Weights of a small transformer language model.
Size: 10 layers, width 512, 4 heads of 128, 138M parameters.
Architecture: rotary positions, value embeddings, capped logits.
Training: 1243M tokens, 9484 steps.
Each number is 128 + 24 x the weight over its row's rms, rounded and kept within 0 to 255. Layers, rows and columns count from 0. The size above them is the row's rms in percent of the matrix's.

# layer 4 MLP up, 1344x512, rms 0.115, rows 764-780, columns 192-255
size [100  89  93 101  98 104 102 114 102  92  96 101  99  73  96 105 104]
[[146 116 138 154 131 104 122 130 134  96 126 135 104 115 134 105 165 122 116 167  98 109 140 123 122  96 143 167 114 163 144 105 134  81  91 162 168 118 142 139 123 123 135 104 141 126  92 111  91 143 159 108 152 138  92 131 198 112 126  88 146 167 136 106]
 [142  97 107 140  99 112 146 176 106 154  82 104 130 115 154 168 143 160  94 111 139 104 127 126 142 119 101 149 161 109 137 136  64 155 142 102 109 119 150  71 108 173 100 140 144 139 116 146 123 150 174 185 120 114 160 121 118 126 175 144 123  76 169 120]
 [ 98 121  56 155 103 172 130 125 170 111 150 108 101 102 111 127 109 102 128 138  82 131 155 139 134 109 141 132  94 133 125 182 140 146 118 140 186 128 111 139  86 123 159 153 114 105  92 134 151 129 150 134 170 114 144 137 135 108 110 158 197 107 133 141]
 [ 95 130 118 119 119 130 105  93 112 110 110 163 149  93 117 141 160 163 113 145 128 148 115 127 151 152 144 169 129 134 122 103 132 169  79 146 132 106 129 149 111 115 140  96 158 162 130 150 124 126 165 148 121 104 129 144 123  80 111 117 109 108 125  95]
 [136 167 124 111 120 135 115 148 141 146 116 103 133 111 140  85 109 103 138  92 114 123 133 123  83 161 120 121 129 177 141 145  97  92  97 141 157 137  73 226 159 147 106 113 128 130 146 126 193 123 116 122 112 118 134 133  98 150 116 127 140 106 120 115]
 [146 114 124 161 156 114 129  68 153 122 143 129 128 123 127 150  78 170 118  87  75 114 147  84 163 125 132 123 139 165  72 104 140 118 156 151 129 150 120 128  96 144 153 184 137 127 129 123 159 152 142 132 112 111 163  83 106 147 126  94 129 124 134 147]
 [ 99 125 165  88 137 149 143 136 129 156 157 169 145 154 146  99 106 130 144 200 120 127  93 161 113 155 120 138  77 155 141 110 112 123 133 158 101 113 192 150 145 124 133 109  67 110 180 155 164 119 171 117 147 131  93 153 124  78 142 136 105 121  98 123]
 [133 140 131 120 105  90 127 152 106 118 134 162 131 124 173 158 134 155 139 169 133 119 148 160 106  82 147 128 139 144 165  92 128 178 113 143 128 160  88 149 133 129  79 125  89 112 135 170 100 136 122 118 117 128 168 146 115 123 117  94 148 118 113 120]
 [163 137 173 138 119  66 106 167 135 113  95 138 154 135 144 139 112 111 115 123 121 149 161 122 161 131 160 157 122 126 121 134 120 166 148 150 116 118 167 124 126  90 109 134 151 104 105 131 151 159  52 117  95 113 138 137 135 148 187 164 147 129 144 124]
 [120 143 114 122 105 119 109 111 103 153 106 118 137 134 137  87 134  87 148 107 114 138 139 129 115 127 108 145 123 133 122 151 142  70 101 178 120  70 101 107 159 168 119 148 157 153 115  84 159 153 102 165 136 134 141 162 127 151  97 108 185  81 121 139]
 [ 72 114 138 129 174 148 156  94 145  94 141  76 105 119 177 148 141 135 113 101  97 113 142 146 174 169 137 143  87  88 105 137 149 127 140 108 173 108 138 107 123 140 113 118 132 124  78 128 153 136 117 159 120 126 117 162 124 160 130 143 154 116 139 165]
 [121 131 177 131 131 121 101 142 157 134 135 127 119 137  92 125 108 161 165 147 129 155 105 145 103 152 130 125 150 147 130 155 129 126 128 121 101 127 115 119 119 137 126 141 142  94 106 138 122 141 162 137 117 143 111  95 130  96 168 143 150 132 125 134]
 [120 153 133 125 125 115 122 164 153 133 145 143  98 159 167 169  97 131 146 118  87 122  94  96 109 154 131 112 115 133 165 142 156  71 182 134  89 180 104  68 134 170 114 109  90 132  99 101 133  92 145  99 146 141 110 134 101 118 142 141 122 139 120  79]
 [172 149 156 153 106 126 101 139 152 107 159 155 165 109 130 187 102 163  95 127 109 168 119 133 159 143 134 117 140 150 119 109 126 106 122 143 161 135 124  85  80  66 142 110 115 146 115  86 115 105 120 152 134 130 129 117 122 125 123 136 163 158 164 152]
 [104 180 129  93 123 132 123  92 108 144 151 196 108 155 114 161 155 150 136 156 110 117 129 139 126 112 178  97 137 187 113  84  92 156 122 146  88 127 161 140 146 134 149 141 106 116  86  78 148 123 111 112 136 184 117 165 143 143 140 103 116 152 139 137]
 [164  94 131 168 161  91 125  97 117  89 179 156 122 168  96 127 133 136 114 109 110 129 142 137 119 149 112 139 108 107 124 165  56 120 114  78 147 130 103 138 114 141 104 128 155 101 125 107  94 126 193 122 114 114 107 150 123 136 159 118 138 123 167 168]
 [165 112  67 139 107 155 132 128 112 124  91  93 131 156 139 180  99 155 151 150 129 114 110  90  98 141 120 121 132 184 108 118 173 152 126  47 116 109 143 106 123 119 118 148 154 141 125  92 129 133 159 109 111 167 140 166 120 124 118 119 161 108 126 128]]
# layer 4 MLP down (transposed), 1344x512, rms 0.0982, rows 764-779, columns 192-255
size [ 99  98  90  94  95  98  99 111 101  94  95 101  93  95  96 106]
[[126 108 153 123  64 118 106  93 139 157  78 140 107  98  88 101 156 111 115 117  90 168 126 140 112 106 115 145 113 127 133 149 108  99 108 144  46 109 105 112 144  95 134 101 168 142 111 134 117 116 148 124 125 106 120 111 111 108 115 186  90  91  78 107]
 [108 121  85 126  92 135 153 144 143 183 132 133 110 100 130 124 165 112 149  80 135 109 139 139 121 149  75 199 117 129 131 113 136 118 124  69 133  91 155 105 120 179  98 163 162 126  95  92 118 141 118 192 149 125 101 124 119 150 126 148 113 108 147 110]
 [165 118 107 160 132 119 121  80 180 132 119 114 126 101 129 147 162 121 115 142 128 102 142 147 123 127 136 146 125 129 105 157 150 124 123 101 172 141 123  85 149 150 146 175 119  78 148 123 134 123 166 110 160 127 178  92 144 110 157 140 171 113  96 146]
 [176 134  87 152 128  87 166  96 149 109 116 121 124 145 124 123 149 110  76 105 147 133 147 131 137 111 126  86 147 116 111 155 133 141 145 118  70 128 119 122  86 172 123  88 138 111 178 137  85 121 181  99  74 158 154 189 130 114 122  87 127 113 147 135]
 [132 111 123 110 142 129 164 151 137 124 158 124 147 128 161 136 107 132 160 123  81 151  86 139 171 155 159 126 122 168 143 134 132 116  87 160 172 138  98 132 146 126  95 162 134  64 139 110 143 154 131 123 147 175 128 138 144 129 122 123 113 135 147 117]
 [108 114 101 144 112 102 127 127 113 160 158 183 145 146  95 109  92 156 119 167 119 175 102 123 158  80  89 155 133 111 110  84 119 187 160 117 127  99 138 150 128 116 110 108 156 121  63  97 122 123 125 165 179 138 154 146 155 119  96 145 109 131 110 141]
 [113 129 170 159 148 174 122 125 135 123 149 136  91  83 123 117 117 134  99 106 130 113  95 134 165 148 109 191 159 136 131  95 141 138 144 201 102 147 148 157 129 142 114 124 145 137 131 101 123 160  94 115 141 138 108 100  92 170 147 114 131 145 181  94]
 [135 127  98 158  98 131 125 178 154 128 128 148 106 140 153 110 151 133 150 184  75 119 117 146 169 109 127 137 129 147 152  97 149 124 140  97 118 149 139 143 128 159 160 126 107 120 107 137  90 109 125 147 135 123 129 112 127 132 149 170 121 130 107 108]
 [127 155  96 105 103 142 203 158 110 126 147 100 137 151 125 122 121 165 125 110 156 115 120 164 131 135 126 166  91 122 128 188 137 167 146 114 121 127  90 138  96  87 116 165 138 142 104 103  99 124 113 131 128 157 100 152 141 128 110 143 148 110 143 143]
 [ 89 158 131 109 153 168 127 129 139  96 117 149 122 129  94 126 134 130 126 160 106 103  98 126 107 141 111 113 114 153  81 103 120 149  98 113 157 129 152  95  94 154 126 114  78 150 121 130 157 141 180 105 157 154 166  92 124 139  63 133 135 114  99 132]
 [102 129 121 123 103 139 124 104 150 149 170  91 115 124 138 123 201  97 151 166 191  75 127 137 161  95 147 139 117 132 152 144 111 130 124 108 130  82  99 131 110 102 116 158  98 125 119 136 105 128 137 133 121 115 102 141 119 144 169 117 127 102 174 135]
 [117 145 148 132 137 148 153 130 149  90  91 174 143  63 115  98 117 130 158 135 140 120 120 110 144 161 152 137 114 131 125 143  90 146 149 139 144 140 119 124 108 140 127 109 133 120 116 157 134 116 121 139 120 107 130 134 133 118 151 126 102 111 169 108]
 [145  97 116 155 132 175 138  88  99  71 178 149 118 135 138 155  95 124 117 116 153 145 140 147 105 110 116  74 104 173 104  86 143 112 133 119 115 129 105 153 130 143 112 142 108 136 144 141 119 127 129 144 148 121 126  66 116 101 124 113  91 122 136 150]
 [146 121 127 160  94 129 146 164  81 120 143 124  97 157 130 135 101 149 153 117 134 120  77 115  69  87 167  97 127 116 119 149 197 118 119 127 151 139 100 127 124 103 127  80 145 131 140 136 109  97 114 123 132 142  94 132 105 168  99 131 174 144 173 144]
 [121 147 141 102 114 120  93 112 111 118 109 113  94 158 144 129  90 174 108  59 128 122 101 129 156 123  67 118 156 120 135 148 146 115 167  94 150  81 135 124 152 177 130 109 129 119 124  99 104 126 120 139 143 135 103 143 136 135 113 122 144 147 168 140]
 [106 125 144 160 127  72 167 145  94 153 122 110  94 133 118 111 145 117 152 125  95 114 124 148 132 144 128 137 111 129 101 134 124  90  71  96 131 138 115 159 145 153 108 143 163 152 117 158 115 118 125 142 121 106 106 151 161 116 137 100 150 144  90 177]]
# layer 4 MLP gate, 1344x512, rms 0.11, rows 765-780, columns 192-255
size [ 92  91  97  94  96  99 111 100  95  96  96 100  99  95 102  98]
[[118  99 104 146  99 141 103 152 156 124  86  91 118 125 158 121 134 139 114 105 126  87 124  77 106 130 106 124 110  75 142 100 151 127 104 113 118 167 128 139 142 116 118  68 143 126 135 155 125 157 148 167  98  88 141 146 139 133 135 144 125  63 144  82]
 [111 158 147 175 134 115 151 113 119 131 128  99 116 103  81 153 120 131 155 131 119 173 161  65 176 160 111  87 158 155 102 122 103 127 144 104 127 100 110 135  94  98  90 134 115 156 109  77 128 101 104 102 153 124  90 127 127 176 181 132 108 121  87 133]
 [149 137  74  81 156 133 123 131 139 119 116 155 119  95 132 149 141 143 130  98 120 141 137 137 126 128 133 147 146 116 131 104 117 178 161 159 120 119 108 122 163 123 155 156 117 148 148  92 121 168 156 151 137 124 144 115 116  71 103 122 148  95  70 142]
 [ 78 108 137 167 124 126 126 147 140 158 100 146 133 147 108 155  84 105 152 126 134 113 131 125  93 181 120  98 122 121 149 154 148 141 147 112 110 133 104 127  84 150 124 157 141 139 121 141 143 108 187 103 151 156 114 144 159  96  98 106 152 102  95 156]
 [ 76 121 122  93 133 116 138 174 118 139 131 158 150 110 105 124 114 118 151 123 137 152  95 128 123 133 135 125 127 119 122 130 114  89 118 138  98 140 139 114 136 103  91 143 120  95 133 151 155  98 137 156 194 129 129 152 179 173 191 119 107 110 115 165]
 [165 118 116 102 134 204 144 134 111  97 145 135 128 116 147 144 157 150 137  90 153  93 113 139 122 158  95 146 129 126 129 130 116 119 153 104 156 131 113 118  93  94 138 124 136 133 130 107 105 140 127 114 137 134 120 120 146 161 143 107 133 123  91 106]
 [135 136 127 115  99 154 106 153 104 124 131 121 140 125 102 116 105 128 122 128 137 118 123 122 115 145 152 104 185 134 129 154 120 122 132 163  93 156 168 149 159 125 124 141 124 114 114 144 127 144 151 128 129 125 121 106 148 129 158 137  93  68 149 139]
 [128 121 152 137  98 116 175 164 176 115 111 102 122 160 126 125 108  97 132 125 116 144 147 174 134 157 167 171 157 103 121 162 150 128 141 133 113 108 154 126 164 139  98 170  87 121 117 108  99 112 112  86  75 117 176  51 125 150 151 174 170 142 112 142]
 [172 140 156 124 143 128  69 148 100 112 119 130  76 122 112 141 150 143 130 121 135 107 166 126 153 118 117 112 123 143 131 126 113 178 130 111 166 144 127 156 114  96 151 133  95 163 137 129 155 113 157  84 148 133 119  78 155 124 124 162 101 145 124 131]
 [119 148 157 161 125 129  90 104 154 163  91  82 133 130  99 150 163 142 140 138 139 136 125 160 128 131 127 169  96 161 179 128 135 102 155 106  98 100 149 132 112 112 144 165 118 182 137 101 122 122 111 120 116 157 111  99 108 127 114 133  85  97 118 173]
 [ 89 117 160 134 165  90 150 141 125 137 125 154 128 132 171 130 108  98 139 150 123 128 104 147 109  99 119 148 143 103  71 145  48 133 152  73 149 131 132 174 116 151 156 182 151 123 149 133 150 114 151 149 109 119 128 135  90 133 143 126 137  92 152 112]
 [ 88 168 146 136 131 120 133 139 116  92 136 179 124 143 115 122 130  94 155 128 100  96 141 100  81  69 107 111 134 115 125 155  85 155 136 106 133  84 155 120  86 128 108  81 109 162 128 115 148 111 126 152 103 136 100 132 107 144 129  98 113 114  96  78]
 [ 97 147 152  87 123  92 109 143 126 107 132 141 158 166 143 144 111 135 158 155 119 101 116 154 115 110 151 144 118 116 121 117 158  87 129 115 149 151 124 155 101 115  86 107 131 118 133 106 114  83 112 128 128 107 113 106 104 124 157 118 142 160 124 152]
 [141 122 131 120 125 108  99  89 102 121 122 130 102 133 124 133 145 112 139  92 122 131  69 105  89 116 109 134 155 140 140 132 116 134 147  69 138 138 131 117  87 115 147 128  84  84 137 141 130  99  93 117 127 126 119 125 144 167 115 173 125 148 114 141]
 [ 88 161 148 157 153 122  97 148  96 121 124 140 122 118 125 128  98 126 106 123 160 141 168 113 110 130 140 111 115  96 114 104 102 145 153 123 150 144 150 170 108 115 109 100 149 159 170 137 101 103 130 152 101 103 135 135 117 143  83 104 129 143  88 146]
 [117 154 180 118 106 102 143 165 146 141 149 130  89 128 104 118 129 158  85 138 116 140 142 136 126 125  90 162 128 115 123 144 108 128 107 128 165  98 142 137 147 140 125 104 155 124 120 153 146 165 155 134 117 140 110 116 110 116 112 137  95  76 141 119]]